Part of a small language model's weights.
Architecture: RMSNorm before and after each block, rotary positions, no biases in attention or MLP, capped logits.
Training: a variant of SOAP for these matrices, 499M tokens, 2107 steps.
Each number is 128 + 32 x the weight over its row's rms, rounded and kept within 0 to 255. Layers, rows and columns count from 0. Numbers have three digits each. The size before them is the row's rms in percent of the matrix's.

# k: layer 7 attention key, 384x384, rms 0.0661, rows 64-95, columns 288-383
# q: layer 7 attention query, 384x384, rms 0.0673, rows 65-95, columns 288-383
# v: layer 7 attention value, 384x384, rms 0.0756, rows 64, columns 288-383
k64 100:210177188057100114147128102125091075148188084179111089116136138134137190109203102097118117156142119108157111203175157205125104128060131172156106122102137137197100144184130177124163134166150103076152126156081132120136107143195069107174141190121080165113097084149149140128142129056140133137
q65 104:111167140109156094148076123151141155125113103100168107123118108208116100139105133120129164077108126146134148153094166141166120151102111129243134142106137119138096143170093155052100123129190142120176151124170139178108122083128149113120123102114101127136100117115115182138097125159106103148
k65 098:065137142101120046120118130107185096130075161133128131156119114145121139166102136146107070203157122102104140114148120146144119136127127188133094140108143176109134123141101118126089076153037126085085134174176139153157157125114115124113198095197106139112127103187138077119135133130176125116
q66 099:173146149073149165129079098109148139117117116102113142102119127188115101107183121164095138112086127125140094121105155122110127111090142098176159118144084102138093144118081144074147098189136141091128125126149081142132112107161116099149149158135083122128055119133110151117145163129079108106
k66 089:143081125104102115152149093146131093129110143146150125137105106108149081166085092102119190088134201157155136126100121110092117161154143140171125106119156164090152117123155150071142134131132128169191140114091129113087161145077202083066162148106220087164152148084123197129121192150071094099
q67 102:176078136145104148132133157136103109122089138108104170118090143137154134068091140142133151149168157140153112112166127136177146100121193157063102135113152097144132165093131101239179143039111058131110113116128122088095109121103136167095167141156164186155158132101166090114134116146133146114
k67 098:158102124109116153189081115132070144134148143143180088158146165111137099072141113093140198115080136163172112128136107107126149121128144097127153116112089049156132137144155124147174141095203100174152132068127173072120066157128155150125132121120152150112142142103156186158106153147114127192
q68 096:134161124091068127163212150165119140091141135154179086147124129100153175147123139136121117148121143136085182154171111089074137139213147119119105130155150168080140114153166193123098178144098127199174180126142074179134140165108089091178131102074159090115123090162127113178106161104163139175
k68 093:158075057132135120101125137102200076118130133131064140138094148136082131133134105080136121102208132112101088114132128144183084131123103146180109122152146178099181080154093138143120131188123179094102135218108179182141147126104191136102153113126124101173130189136103066095161092103085101090
q69 090:141153120125105150097056130111144167056112132106133182136117130144102104132176124116043097116125098153167130141107118149091112152083118155182142114130093135119081134121120156095097047146101210106119137164156118212121148154100097113125104138137061110092128135160122172189120146152148097161
k69 097:163149127139121149100131098138136115124145180119128103132121093063112078153135096152185154131082186142087133166131114077126119118242142145140127060135143051079086158138124140165139115145184113169153146085090139071082142153113110109099150136095171129122162121121152187164141198136105100116
q70 098:231140117093128148117099126151146163112084172104110137130155141145090161106144162066074121165105139113143196170093122093098128127104131152165152111142132145171122131183096184084158116182042121152163077072096058115129089176088097117126108170133169085163121072153110126189161133134163130154
k70 095:133086155171114118120117169081119141070153186122144158133110064070132088166091094109119186148135105159171185160110079138133163132171143097107126157130174151137092105154141131126154131173159138186151103132108147134154171122107127080143125153053124141139217186116133136122162141085101092090
q71 098:159138131162102105129088131100159114088145148099146147114109161138137122061187110132144112161117142135124084095112102145125138140167160157108157123094115105182134142099063109193128121107159130045124114114086167092156120197112110163100133142182157163133100118114167119123162146145114143056
k71 099:192155146069109138175120080122128153074137122094160161121154111193165120073089102136122157107137117163191134129158095134147118137128122128121122130140137132073095160136160090111094106147128155124130119108176149097064059165112103107140159142110122138126111151095165153213086162140144149223
q72 097:174158113115108080160157154183104133093166113182150073117142097141117207167109151070139136128126103121152138181126186079081131163136113088140150119142191133130108117111126173045092171181135170097118154137090100157112215112141079111175110124113098099076098139153112103208134171063121116159
k72 077:157130132150108089108128179166144124050181170140092137146074110143147083164144115126147199082190126113051164122136127165127147168151114132165129126105100200107097098126123169128102170166161157144062138155131188222068205085128116124068118151117142131110138213155123122134226122122105157125
q73 091:157144168130174107132119140099189126041132120117099147167191116123098121125185106128113144143091109118166108070127149155172114107191105132126107068120109148155155097149068116161160145203114107053098127154100137098159084162083086150121095120113171164102144160116117100088110104111151127124
k73 111:132117165129119138151135063089122181107121126130152139114184162133114096117106101076083121100128111161150159140124169102112130164095143120201153150160138160154103151117110109149171133141094125056157127116166196102120106168106097139109097129101130086097142133117122186205146158177133133137
q74 098:093113161122093136148166159164095155109100116158119073121099106092113161168077124092120148122123155105185169182116134126158103106164076131165124178181153129088116157167162151059056124129120144156159152121153134145102126068203120132184148115167125094116103106142082133171137116089079140155
k74 087:091109159157091125117137167133159182161170183140104149141088130151151063142098119143170128115127106083079171106107152079105118193115171172133143120114125162153167061124129134138093163172150086101154184150113133142153191103100158129124112125183134126081167100129126143086145121128125134066
q75 097:153136139134113101145130091111071074133136164076152115143106136108107086179154079146110141140096152112165119084119128102099138142175131153125149118076089159183137110180096142168118090134094121053197097120106099073176106143074094167088099119112139157062068096172117154136138122119177135092
k75 123:092173095157109137158127146137138093165121167143130078159128164112164105182163120129125122131104140159174147139160171110114119173099046154126184163098092141156181118090119135128127176087150091154050146126090166116111144155123110162124108153092121099158178130126141130130095198149099184087
q76 097:094134117149067133080132130117081064186145120136106158172136092158117116110193090164097101088097093126136113130117109166190097145080143168092134091095110058170166136168119128170157099104084182122114099173127097152169092178130097171072093144106157174118144174144146138158147101190132115158
k76 084:112095134140112156164106058147147157162120096147105161060154113119184174105117182104094114189095120089188087132123128080195153133091141148065139080148117131114105115137139144128093136119153158137103098054107126084147108194142123093109125096111091156194171078105109117116118142146138156128
q77 091:098158131148083073096122139090099145164107158182035104124137130137125127176110100133155070120155128159138133084097138095141200092119179134107135197195116117091178104161129170151051164128170136154141107100167182087115075116158079101085138138170056148147137153126110092127149192162136182139
k77 113:086080141135110136175141134180134158142082164139137122102086086131141135167120117031113141147133125107101163137145128137113109127129142065091088114108110101128181099124151125176122137109147163118125107141073119200101195064093149166077128109110154153083088092140096166180122081110107205097
q78 099:109128173109135114179151134149149156144095150173131155132060181124138125146079118081060149148175116148129108152089153141118148097098073118136133101095166145114104160093129142089146149140138150133080094142119165136043113089119111103101127137117130065106114126155154125151135134106091130123
k78 098:144195125105092161118136131127108088092103136160081090108131092076181185121080066184150101118145124148096223125135149143065097158162164154100079119087129109125121092138111123093106058142104103148132137141181148099121213131126103090171164143132089140123109125113117161117161192113101128133
q79 100:119114092142156077088085114092125138135130145085113128093023168125091135153095135159086167166118099073138084146136130081088117089179084123149141140138105138079123125158169105095148170120137110081141131074071119140115148104127124176137091121170125130108118109157146167121075162086126140129
k79 107:098172116091089150130123136156109143156130135139121078132107112100124132102135097075074157111118116166119156097104234155095129126124100064119108115143088143193133144166102094078133172169158100140101126114103149133050194115179183124156115154127183159143135120074150135132104172170088136108
q80 106:176185145096155163143152136132126182116132090165225117135188109124165133135089138196123139167148151025117120179135115106139060125150078077176149153124142122114052125141128094096132155196212131066096083121152141101138159122200108180120125135141156117095126109150143134097131088112073154120
k80 111:113131093158153097089116154123100161122140111072118118146159154136121014102146139117130144152151171128131059098113179158163171078120089081225188150123141202149154056129125179102127156139081100066093153167166158167100106150149159152149158096167131115167194159104153131088144169152175123123
q81 095:134131131158108108114144110154087100153112060086120079158166136146129104129182105110092101170112125123122051087165109177113119157154172118125213108112121159126199091131059119163132187159188171084100119135142150131158083159097127171166106127139127161110120123083133120075078085176167110118
k81 090:120134069105125107178134127127118154195158127174127167134151160187133184083143144100106086136189146147139110170114114138123145209085113128171143118121184088158123127105101102115124170095135124141099113134139136054165147183169113097084136116128095114190126090116128136182074096138126126161
q82 101:117078119141152114154140126070149147182074188141140130209129124154113109101121094169081104110079103169115103095142094082152165058118156145136155145108130088114142099189094145183118191136103045154113115139109175154128070158093091140090082203166140124122185129092128159135121098172112107154
k82 086:103108125142169097139158109142132087116089105082135163119117176069141128140121198069096142146083099135139141146165125157102115148116138153098101148070166089128119142150150126113131092096164168139175170174098118129109097145168122108150156108105154169131163079153147104131121126136098154180
q83 091:074134192180126180098142125033104149108134117170127156081132125118117138126104167096159121137131086175067148144076174117143167139069118107149131158145170091149069134094116190076131080160162085149135137149129158056093139146142103109133098127147093064144183145114160127091121146077080196153
k83 098:121104158202107116147108149189129114147157125163155118098134152148114118100092082145157121079148085154079115057112148151082165140174152070139117147124086105156124125198129120117156128113087121105135175210102150197139154045112167145119104115159171170095130174142090149141157135164108125099
q84 112:128117124134120129136112070122149087163096147088084069154131216135094126129111150143097156164095069128178166078204113141108178130164116188123162129134080148120113125138152095189145120158152159106105133120151102148145130110106146101121165123100066079119162109142123148161093121108119090116
k84 113:093156162106017135115082137079092188138099123152150159141079092144159132128081054114149113087126146140126162117116151130142120118083187149115165122171122108107075116155092133130094137180122099127149141145118132131144172071162109046110165173107037110100133130125107113140170150197155161146
q85 111:142137102159074084055132176152071181073075156172098135114148097119132141149154122161132147114100132128129136082152121201173147096118183139112137113044190087145173171162150178094101168158095105113099150134082096146120161111133110140128135092136169135157068137126153106131130148191139147161
k85 110:125178148101147163128155117105111161126068081127107110108141093133098154119221158073083130171117105177154082118144070107111168125126094124163100113093098150120139123101114170150161128085119107089058100094169125125092140184088144113146078139093123177091088077094144152123129190136114092140
q86 098:172083154078162160140163105113109121166167177097129129154126157118154093068124103111110146122155128112106155083146164091111172109172090100135124183094108153133174130161087147102127175107146024103152141133090148079136074156153112136103127182133143186129133150140157121148124104127094158113
k86 109:122140146137145115159097134142131117077080114121142172174113178095084133096119108045137141124077144162105130131154121141138133192071109124174160154124115115126089114150154138094121183101076156109143089110132160153129140123147132187121139092102135089133158156125137085171085079139088146178
q87 106:104130164181042141131088087117134118095123122184123113123218092139156178084129173133112076087073133135079080189088089101120144147084156129106113182173140097141087173150166128148163126104137145149123103127154142118129093159190136094194126150128101126152137071118122152086123076154138132149
k87 115:120064148166126163091121167133118117106205140128156145136134089150083059119132121162154099111097173105135085100140122142162126094188159116110152136135170107116155123137048123090089091134163108142145181120147093155088091119102093122115169136155169129148188115116096143101163085133092094064
q88 113:184080197129110111162134143131171080110129132218153158090141139121136118032151126110147132182134161154090137139200119111092163176126064140095148138065127148084085123148117130107074140083144105157142086143135130199117117105139112086113135169137128109116207122116126149175135141163093099092
k88 111:089124125129095160150179157182150144123112130097118116149105079136147113154081114144141097128144100077089196100131158121098145114209136163152096154129144096092150140176212137184106099195173120122105143169197115115120113073135108098157159119119096149152115130128131053138145139148162174168
q89 104:120136124139177146130125103136132154133171140140120110157154172073123139127115097134139089065174156091124138097167105121156220091191149129143111137089135139112102153132145107097170095136134124098187157131100130100149177136129104192165131141144169147105091161156100090043175160116147091154
k89 102:126142208180147140144080145131179101144159156102087123145127140091153167162075108122130209120132099140122164118181101174107170121132105076164076112116081136100207096117096127144189121128124160151132123167062113139132077139129188152113100082141132109134098151185145107178121185106062118123
q90 114:167170160082091118088127137175128143118099112171086108163189100095135113095169140076138114104076088132153068109066145155166144141087076108124112067117132147127053159190154160162161108127118135154098104115170167137081115123134149167090097100139122138148107145135101116082068125138144094197
k90 112:100050095147130142130130146071148093113163167169124141109142107096096102140119111176159097129142181116161140133143073065129167125187176110125077112134119115086152112125089097097102156158148137114078142122173159217104078142111130150078127124132125081118085138122118121108160128117136117164
q91 116:176145103105157200146123107179080059212124125139117101126150199091134109131156110119085197121032118138119117173135138147169109108070144158130139096148098118136126172104118079089158092074116129115131132206100120174120154131143167200116183161037173107112151143091130104118149108148131132139
k91 116:177147151109056094114104112166130098102158096079190095127122118156096106207091158138178134123130108106165106082068109081159153186109176173144159153148085087105175118104099122071115092052166182155161094118139114131144153152163064074150157148131097158118157127137133136080162106132180134152
q92 110:143071146087138098145108076116185158139130127128187125113077168154081126157048185183118127138091153099139157128169119113098124106219153180120132139145150044074107128137151143129119122164146112150195131096107162144166109108088104074156084168136088157095161111116125182102096081117098168127
k92 106:088106122120103153103136163144145070123133105095151131134105199122101080163124152120118151133084090114091129107099138067180140090077173153081127157113110130132142110165115151111122140180122159147132100183097076145130106076114149150199141105163087156136166118156090085119089168124095151079
q93 111:140130163119073125121120102127123109175091113132143088086071108127084153092069152111121181069085178185186175119109128129095168105104164156131082121129122128144126154069117176099108075107123134210154134070113152140106143085102100100159164127095156104148142148117145201129119140191160148131
k93 110:116123152111085108125175198083175134130113130146086099112064081155076134177074117162169131117147124078123158129093123098114139144115133143151061058089146107155129180129117111121117147122150109133106160138152096166163161094129100126172132152114136111132142173168057132108080165142168163086
q94 110:100123085111158120096121116165162162100088116161142096095152158143155161081129145140106102144160110128113145084134119132173072190095110135149124123152140081173131118189117167173120152144149132110131098116184145123157181095139088155131177146135096130090148133180184076168109109109096096212
k94 115:150043112087122057150074119109176096092105131078222173126117129142128093124122141090114154136096106131129132160154214179106077133166121097132153194152121122185113124074132108092132119105156122144141180139072148137093135148092120194132143115166130125095132158157122086185142109119062165133
q95 112:102114125167170162146170078064097068126151164179108165105151142135142129103148160173109163110129174192072075139138139126096150177103161151091117124089095040093105125095144132151111112099076118096178113095091161149089202075122180121098061091085150155112063163084133158130152184114160100144
k95 118:130123146071128167121105101108064189109118117103148123111142111096116120169175156148129109152090090127147058149133133090132146076139133144116152134076064110111194122184184118144135052113129084077025134108154081091095106138141167076144169161097188158162069095092167174178108165122158136185
v64 097:130081054113095143119163115106155178106172114107146140178153164133140131180079138135158150176155125160139152129092144110149118009163078113072139116160103149182140106077097147127171162125115120107147153118075135100102111062117089085095101168137176170153099220096153109152151108159166119204